config = dict(
    num_hidden_layers=10,
    hidden_size=64,
    num_attention_heads=2,
    num_key_value_heads=2,
    head_dim=32,
    intermediate_size=192,
    vocab_size=2048,
    hidden_act='swiglu',
    norm='rmsnorm',
    norm_place='pre',
    norm_eps=1e-06,
    positions='rope',
    rope_theta=1020.0,
    rope_fraction=0.5,
    qk_norm=True,
    attn_scale=0.238,
    bias='none',
    tie_word_embeddings='early',
    parallel_block=False,
    extras=['local attention windows', 'shifted keys', 'gated attention', 'value embeddings', 'a smear gate', 'an embedding shortcut', 'learned residual scales', 'capped logits'],
    init='normal',
    init_std_qkv=0.143,
    init_std_o=0.0,
    init_std_up=0.143,
    init_std_down=0.0,
    optimizer='adam_atan2',
    learning_rate=0.00285,
    lr_mult_up=1.2,
    beta1=0.9,
    beta2=0.99,
    lr_head=0.0149,
    warmup_steps=261,
    schedule='wsd',
    decay_fraction=0.342,
    decay_shape='linear',
    final_lr_fraction=0.0,
    batch_tokens=[8192, 16384, 32768],
    max_seq_len=1024,
    doc_mask=True,
    train_tokens=86940000,
    max_steps=5400,
    dataset='wikipedia_en',
)
Each number is 500 + 25 x the weight over its row's rms, rounded and kept within 0 to 999. Layers, rows and columns count from 0. Numbers have three digits each. The size before them is the row's rms in percent of the matrix's.

# up: layer 6 MLP up, 192x64, rms 0.219, rows 12-42, columns 0-63
# down: layer 6 MLP down (transposed), 192x64, rms 0.176, rows 12-42, columns 0-63
# gate: layer 6 MLP gate, 192x64, rms 0.214, rows 13-43, columns 0-63
up12 095:459485530519508501489520552527532513521518513539524478513517492535496480485494468476482532515493503520495544479455482482506488546481507543534493503457494503484518463496541490531461496501455465
down12 101:509483485506525483465510507479503485499474567514507493492512480498500491458509513477487494478531502468508511496487536500490470522500477513485492483591501432448483515512524540494466485514520514
gate13 092:538476495544534506488449511503482513548501493525498504482551535502502526520523529509493506490501495513495454510525526516495477521487451546467485497470468509522530461492494501439475507517526485
up13 087:552517507472497496538530465498514500513512512507510547499490479532500481472489483467492498437485492493531513498443484528520495474506524531478451495485527532516504516436497487507494479452487484
down13 083:530537492464531525516474503473458492469486506461473457519516516479497478487480508522515494535472478482497418533494520509523517499492520489517525479478509482463515484504520438510508518533486493
gate14 110:531490449457526472500451505474585446498491519513485486516548491493504465525477524490508501497506515489516474530491523467527463501509504506489511481486510515537523473507475465502472495491508496
up14 110:502547505437478527473504480495496484474506531490503485485499491525532509528466485483497456503464567482519501526487486514480459500468507474454494514530530537479503484502509459508483482508551509
down14 105:519511513546520450500528529495512483481481458487455476484499502517507491492486492540509495509508483445534489509492511513505508532503453512508501485509523509471551465487473555467560516470503484
gate15 087:534477499510483512464498516455515517507495486513505475464512532474514530522515492495525512497544505499537517514538471509484490504489462442498457504531502524520445514503510434476534494484538517
up15 106:501513510495517514519521503471478490482506537531497451500530502522508539513483460502538534469500517515497509496451517491510488497498485502533526518443471468442491504475518532500531468448542485
down15 104:526521475523481487487475508471480514496476564480512500495504472478495476509511549539521485519469504462511531532489505538488468508496530477536507489519451504506524486514504418484516473513481517
gate16 095:488532510473467466484496506528555550491514492473505483475487532535513523470488452484548467453514516505475498521503469480456520490500513508451508519512508476479505512530526491515532513475529479
up16 099:514539508501464504491492461522469502514493467518488492475538523478472535501517467540497491543516525545476512513482492470527502505550495476477457536489508525500513463500505507504474459473483441
down16 102:505492527552525473535545496505521481534514517507486439501498499501456479507541527502519536513472512481528491521491534506527508529484517507498503453470470477490515476540501471521492476553474524
gate17 109:498489473486492469526485491499514520551534465525471504501465428474503495494489503460522501519547520467509481516472456529462469518478516519460519497525520505494459466485487487501512493475522478
up17 106:518482489504513489551494454499508459527499500497508549485527556490480509537518486456528550490556520499478498490492522492473504518486509483479456495486543501517545544501468515483508476501500498
down17 100:522499475457502523450521514512500523494487502531485506542518503514450527505522487511516475478494480509491540448502518471506526527496573476496473530500478504536510529537506513552523525508520510
gate18 103:480509481480512496510477472507484481516502474481454481510473475481501503482493462522465525477524482502462527527531488482469495509514475503458569505512506481501418526507504436485500492494518495
up18 107:506519496481499488522494533519501536524469486511494509464434437510470420542517476478502464494534524522492521479493492515484526510466522508473495520506498487478475479481473514496466490493502526
down18 106:473492517543510498506508494492474468479514483507485502507537494482542498452524484496470478479530494486541511533472481489492515469537480497511494514472522529531546507516548485483526457444492552
gate19 097:510482488466445526532514500493511479514510511499520510506501483503445487498481519488539541487467542490483514469481460508475493551464507490451525527512569481474470497510517508497522532519501489
up19 100:512524463465487527527516484560530499519518508500490498540519488523501484471478505495483490474506492485511543468511476525526440536448507490521514529560517521471493537483491471507503525519502520
down19 095:529533549498537555472529521501496532483494472502472506510477534477522530489472510537457483481510470503495492502483487502497482480524495498531458522478512529506489537538506556488504531454500476
gate20 109:495471462510519492474462467488529510486528506516496476502517485471508529486516518522530529481533507502469423549521515507489522503476482465481520516471566516528490475498481468514484521470517500
up20 108:514457472508498475474494476525484513491539506516516492511481465506479474508484483493547499487506523467470468558483460488501444505536492478541502503509524530517491562534495499537466488497518519
down20 107:523477480503518468496546556503494494526509488544481500529520495502485466431505482481486515484470470494512509467472479515501539489458475480474488484496471531499496458539523490479446475498509502
gate21 103:489505530504484527444458520495535525521516504474501481513434502513513532492519523513479509470510519519515441505475468509443506513521502530486497531491508476469539468530488474480506473516523480
up21 112:473477514532527528501476491506563512508483497490464528509488471497499491502492523488504457475492505538498485535501507530493545536513475485482462462452483471497523530514511508495515525533511425
down21 109:497498559514536517489519527488513483505523514506491542482529521476571493557498518496476515490473513488487523490480512476490461534524532533497512505515465504463486460466521539485505494474524529
gate22 091:491515515454515475509486495496507512516528491518472484469526470508509500482508482485495498555507523492507460503522507524563488487485502521456480495505476524469444496459490501500578497499446494
up22 088:452511538489522519463529494499521467507546513523498499500558493481520491521477528494529482482464500504539480470471518501450515490502452474500517501491544514499515507484554491502488508536455479
down22 091:504489525497394494527484494482526488480503499504513487510534501482512495531491491449504475480527526514540516482492502472460495477523503498525483521529535487472507491481530474460486463536494482
gate23 097:471483500459459513496469442506520488514507484474481514506479504534516522531522488495472533550491529508553533519488497484471505485452502529450511518516496474505527472500476508517504520548490464
up23 107:517486499526464515449487467479512589474478511485509504526525487479509522503502500515504468525474477492547513544511496507504531505479468531478475491503533503506498462468506494450475506482511465
down23 102:531458558519484473470534489544501534517513490456497474488531528504537454504529508515506496519478509491489527452491495522490498504527484513539539480495491508502507485536491524497473563503486530
gate24 106:479473494458501489497500475505525509484450502445478474480490515528514477516496521464501530546485475515532451517480526507525522536475488509488493553513503519532501504486457459497521499550474489
up24 114:515505481513500494519490524553494492496505515476483500476485528469476500471524471505548488495484458513483554474465473525507538518488484486488489481526513517505520501516533503510573477549443507
down24 112:470482504457541534499502498536466494546472511458544509498484485511512547491542485470517524465499510490489492476489493542520527518505501521508433495458462512497474534476506521525501477497495498
gate25 097:486484470427482523468473461497502493488482519541503493501489472526473481462509502503472537479502478471519520469451468491522495473512516496496464546499494513508514507496460508523480438471486489
up25 097:488524509477514509513515507480515486484488488481519465482490475456481526434535487509516456468463514492462515464544511488470524511506494503534525536471555506511513524495479519501502562517491497
down25 094:537495446502496506440453526491506497488502502561492510485505544524510503490478504500485499473535518484539515513478508490514507498471528513463512478502549523479507462498541507557474493478482472
gate26 078:531489483533529508493471521525465463522511491527514468476473444490454522491521557522542487485524485537512507494534496511489534497505494518509481558523533527506502514485468521500496529497539513
up26 074:487507493519521500479498525491475437500488513503544478511463477486459476513505550509512485496509529517453529483498442510478506522546503508496464504521544501489461494511496537503478530489544466
down26 074:491502499502492456499516535498476532506465510515494485525496500515496482523479495483510521523543474475509457475498526485504527479466491504456505500493474502474479481488499619520506481478479482
gate27 104:498536506498495496515492535493507489520512482520463484498535474485503511506475521502522512529546523481514496548512472505506510503470452515466483517457555480504470503480524442509484492526575510
up27 117:502515513461491496527534492471524458483510492496486472492528482477505469547512563536500483521478499485533496509525507501494511503462517510519489476474538500494523585509514460509485476539520494
down27 115:505493514491541497497486490509482506525535544479500480521484537523517513546537534516480490523496484486497516530485514518513477558478521527501490512528458468489539574490525547524495480521507482
gate28 098:494483480486534475490456529496507465515521465448529512458467506460473498488486526447517487481511488509533513528496458468498479474490496508499514518496499488486466495507485419509503512522529469
up28 115:515522502463546539510511441530509523489433490515500481501541487498509508453521536510513510497483523511491475463492501521496544503511508543478525480491493520508504461535506491530446472498482502
down28 117:473528504495486528514476506476488467491541520498506465490505521506504558494516509511527480549498513520534479503505472473519517494488485495459534492481530465499481480492476578477457534464519478
gate29 090:508498488527545516456485505511470529502508486451525469514493481472488506505516550485508510522520478498511481491517507486558521491493466512525552537484463458499500466483498517489519480569521490
up29 087:504490487476469496520522469476522486511507505526510521486508519507471476512492487518490521458451480496490554503451458489461458511491542497460444500498518527495509528494477512529487519438503473
down29 074:504512487490528485477438507535497500509479515496489463508513486497503520495514512497512462539558501515483473487486543497511507459524521521519545487472512500480523477505485419509478527535538521
gate30 099:519509532468458475490489513519507463495480480488524505505461478500518520521522442478486499493506539517537533493518507479506480496484484519488503507482518515483491537504483471503455509561513417
up30 096:486539518499494546479501490496491523493439491536488433501516501480516506489497546519491508550487456498486521525520448509476527507475489483535495500504535500519496452507465520503521472472527502
down30 098:466484486479490499528504513475535530551509481448518530464505553507469520489470489482539537500489516543524458492533511460504478509522502525481521507517517530488504521501502541481486461535515505
gate31 109:510511491480478472487464489501486452519506478492479549468507525496460535483508495508497515469486499474510468527482459501550476470494520522472545492535496514520528485530477436490513527528518469
up31 112:453496538510506504494496487481527471493536517498438514486532514503444526494504490493530521472503508512509471563512492461523531482521496553512477480498474483552476479509509541510479513511514487
down31 119:516458539488513481501474486523466515471451460515553530492492463543513468515486484514456494523507506508490497529494525522535462509468480462487494479544490506500486507531513472508543522513530488
gate32 087:545500506516530525506526494506498514481499459494525536491499487497504483517520534461448533523485473486541511527492486549482504494505491538511485440497506534454469506528560505520474493489526491
up32 081:517473525546526466534549479534499490506524454510486535501520535518535475487484521493469511470500537505492500516500529494476508508495466490482471482479519514479496507550468419488495503501510480
down32 085:515503459440495549457429498521504489509485560525483465486528487485486511486515502527490505497488485538537500486508500498525489497540537501529507478461481476505532546483509529501494502488498496
gate33 091:510523492507463522485442498469524493533455490461480462539555488489503490514419519542495499522503505497492500530480499472490491528498479476464516472490473492506493483509458521514482510517516489
up33 089:500492493488477486523529507509501502457517492534521519490468516517530504511475504496483530481468542488520560528540439552526473508500522505522527462523492467507508510497520486485531506504450542
down33 084:486499504504505470513506498487531487487519505505494501516491452491534469461516463499535494499476493520491442525487511432514506515502537486568512508499496514481521504503474428542471522490485515
gate34 104:445522477478518513511452505545525518516484465458486507477476487518476553531482486449477474446483486500494478526499482458514514491481504518498488518501460503541498481512528478492501525502494463
up34 100:508450476501515481492533492474461481465530488495498536568532475502488480453484490471484483505526492508517453483450533501522452499505498492494531458501498476506511475487528525479502500494536480
down34 103:529468541507475515492480472506499525500534507511544509547511501498464538479534485570489480521502528508502468488468510511516513520499547510493537514445505481470536509523468476519513491516528489
gate35 103:468470497496480500506483503512535482504499520526466501479463497529515531535501423490526463507497541499513516488491506459529537519489477512438493509500524482444474501477525481501509535520472511
up35 100:503502502511514525481519525481466488522496544476471529474524503531523515487453506544465485474511469534537503528459488485536486504514478508505550536480524509541527461502454511502505483511504458
down35 098:485493516517492519480501512509527553499487460500493482513453468497527498468476483501478465498537543512470489537526514453491487515519564450516486467495518515500455503527507491468524498483492537
gate36 102:468509465443489517521475506453492518525491470488501444466471488517468536478526508492514481506518488528498481490494491478468506509515497510512492508492505427455471490505532475510535466545497486
up36 092:510488455522486516539501495534470475527475510495516544488522501467542515519445554495505507498514475494453469524470479478505503519459475455504509482474493525530488487514505533501462469512529501
down36 085:479521556543502505548555485506495531498535503450491474510508473474545519487522507499523482513463519482481485510478447488519535498507471509514521478533503516465489474462512477464510504512501525
gate37 101:463480450472503500519519478491508454500493497463532522498473523509468515506458416478509505457490513508485493511528480512500479462517456463493521481528522494529498498497464455507504495486508479
up37 107:510504485495499510478478525520493547494483520465473492497502505514505460455536521487492501493529504490523517471490563516485526486483504484521507447496527495469504488481454499500491542443520570
down37 106:446485494507481506495483494511503510477499471519526504495528519490491491498505523500492510463495524524569513475522509415477468482488503544520447499529523499519499474525521484470516512483475547
gate38 101:513461481481498484474496534509540543511532528529526480491501531493468510528515481539475484495526450491491476507486469496496530484513504528524461498482508521496546427510491453491513466483503488
up38 098:542500464487506512522513535483507491505538476502560481493521533471488508497535556517502490459480475518492488540479525492504485499553486483528519524529454534538481523492499509520498470531512472
down38 101:499531505510501499506510498510504506500473449559500513500492485537510485514501546474490530484499504528449527489494496520510478518478508486475529525495569455431465504492521534515481512509531471
gate39 113:495510508528517489489469494493551521533526476492531484496510491458491476490531503505510474509524466513491496511523466451518514540499480539473468486469519504491462491486499416474508518546474497
up39 111:512538497444496453474452500491484484503482510482491540475540505537482562513513490474492473464509509510530500490525476512531540492462514487537473522499509492444510495496512481492539499527497490
down39 117:534484509476531489550505474509523535503530462511519453505505467495514488489504479485528476539521489484499467498527471460526518548478493531493477522502558521471513521554504522538509498509524505
gate40 099:538491497499518468498487514546533532508502459537485466500491488529513514519451515489529450480506543480487532527498503502520476520486496493471494498485540549504513532533454486508461454495520501
up40 098:514555498501473484477506512517475498543499475504542545515479529497502512508534464513509525498447515460495460500480523495489486473508449475487489536478486493546485500506499493530485515534458455
down40 097:502492511492516482517517513478469512474492530544537486452483504490536514467493538494491502524446532525500517498494547510511498502516532508530565531510473508524524523484478459470472473499464475
gate41 110:504555493518493469531440488489525501493522492506508484477521520491492525496504528502543449513543500498515489528550497487503518510506507500493511533530575516526484495522478459453523505474489485
up41 104:495455438531527520535495486492528505519497480507504494487498498485506516487482473464500537517491495532549531495449517447463450476514467495530508521504481482502505470484518526488485476465536483
down41 108:468494526511510533460501533496506458483463532493472487491486484496500444490531522501539487477503485504448514546504529543519467472460508513482500514553513463509461483519497518482526513519507517
gate42 102:549473482483510472516501512515528518501506486516518507502490491494505514472525504514474529495526530496481521501496458492562471465492480542458480546501511497500479495546450455505508561484530519
up42 114:505540502506463468539492499489501491532501501470492485505530542497455520528502484499512445467482479542487534526509449508454551541496464515491510483474518475513461520489521502488507514525506521
down42 112:496461495516476504454502505519524509534503528474546516479501490498522454467526513495465540544517516498460489506465479489490506532498489482481501471508552494540502483479542523456517490510466458
gate43 105:518494492467543441507499503519519455513533474534475462523541543485480505515506525496514507476473528509513498510456516522497526478523509541519523469548486495484510470522507484481528545514478482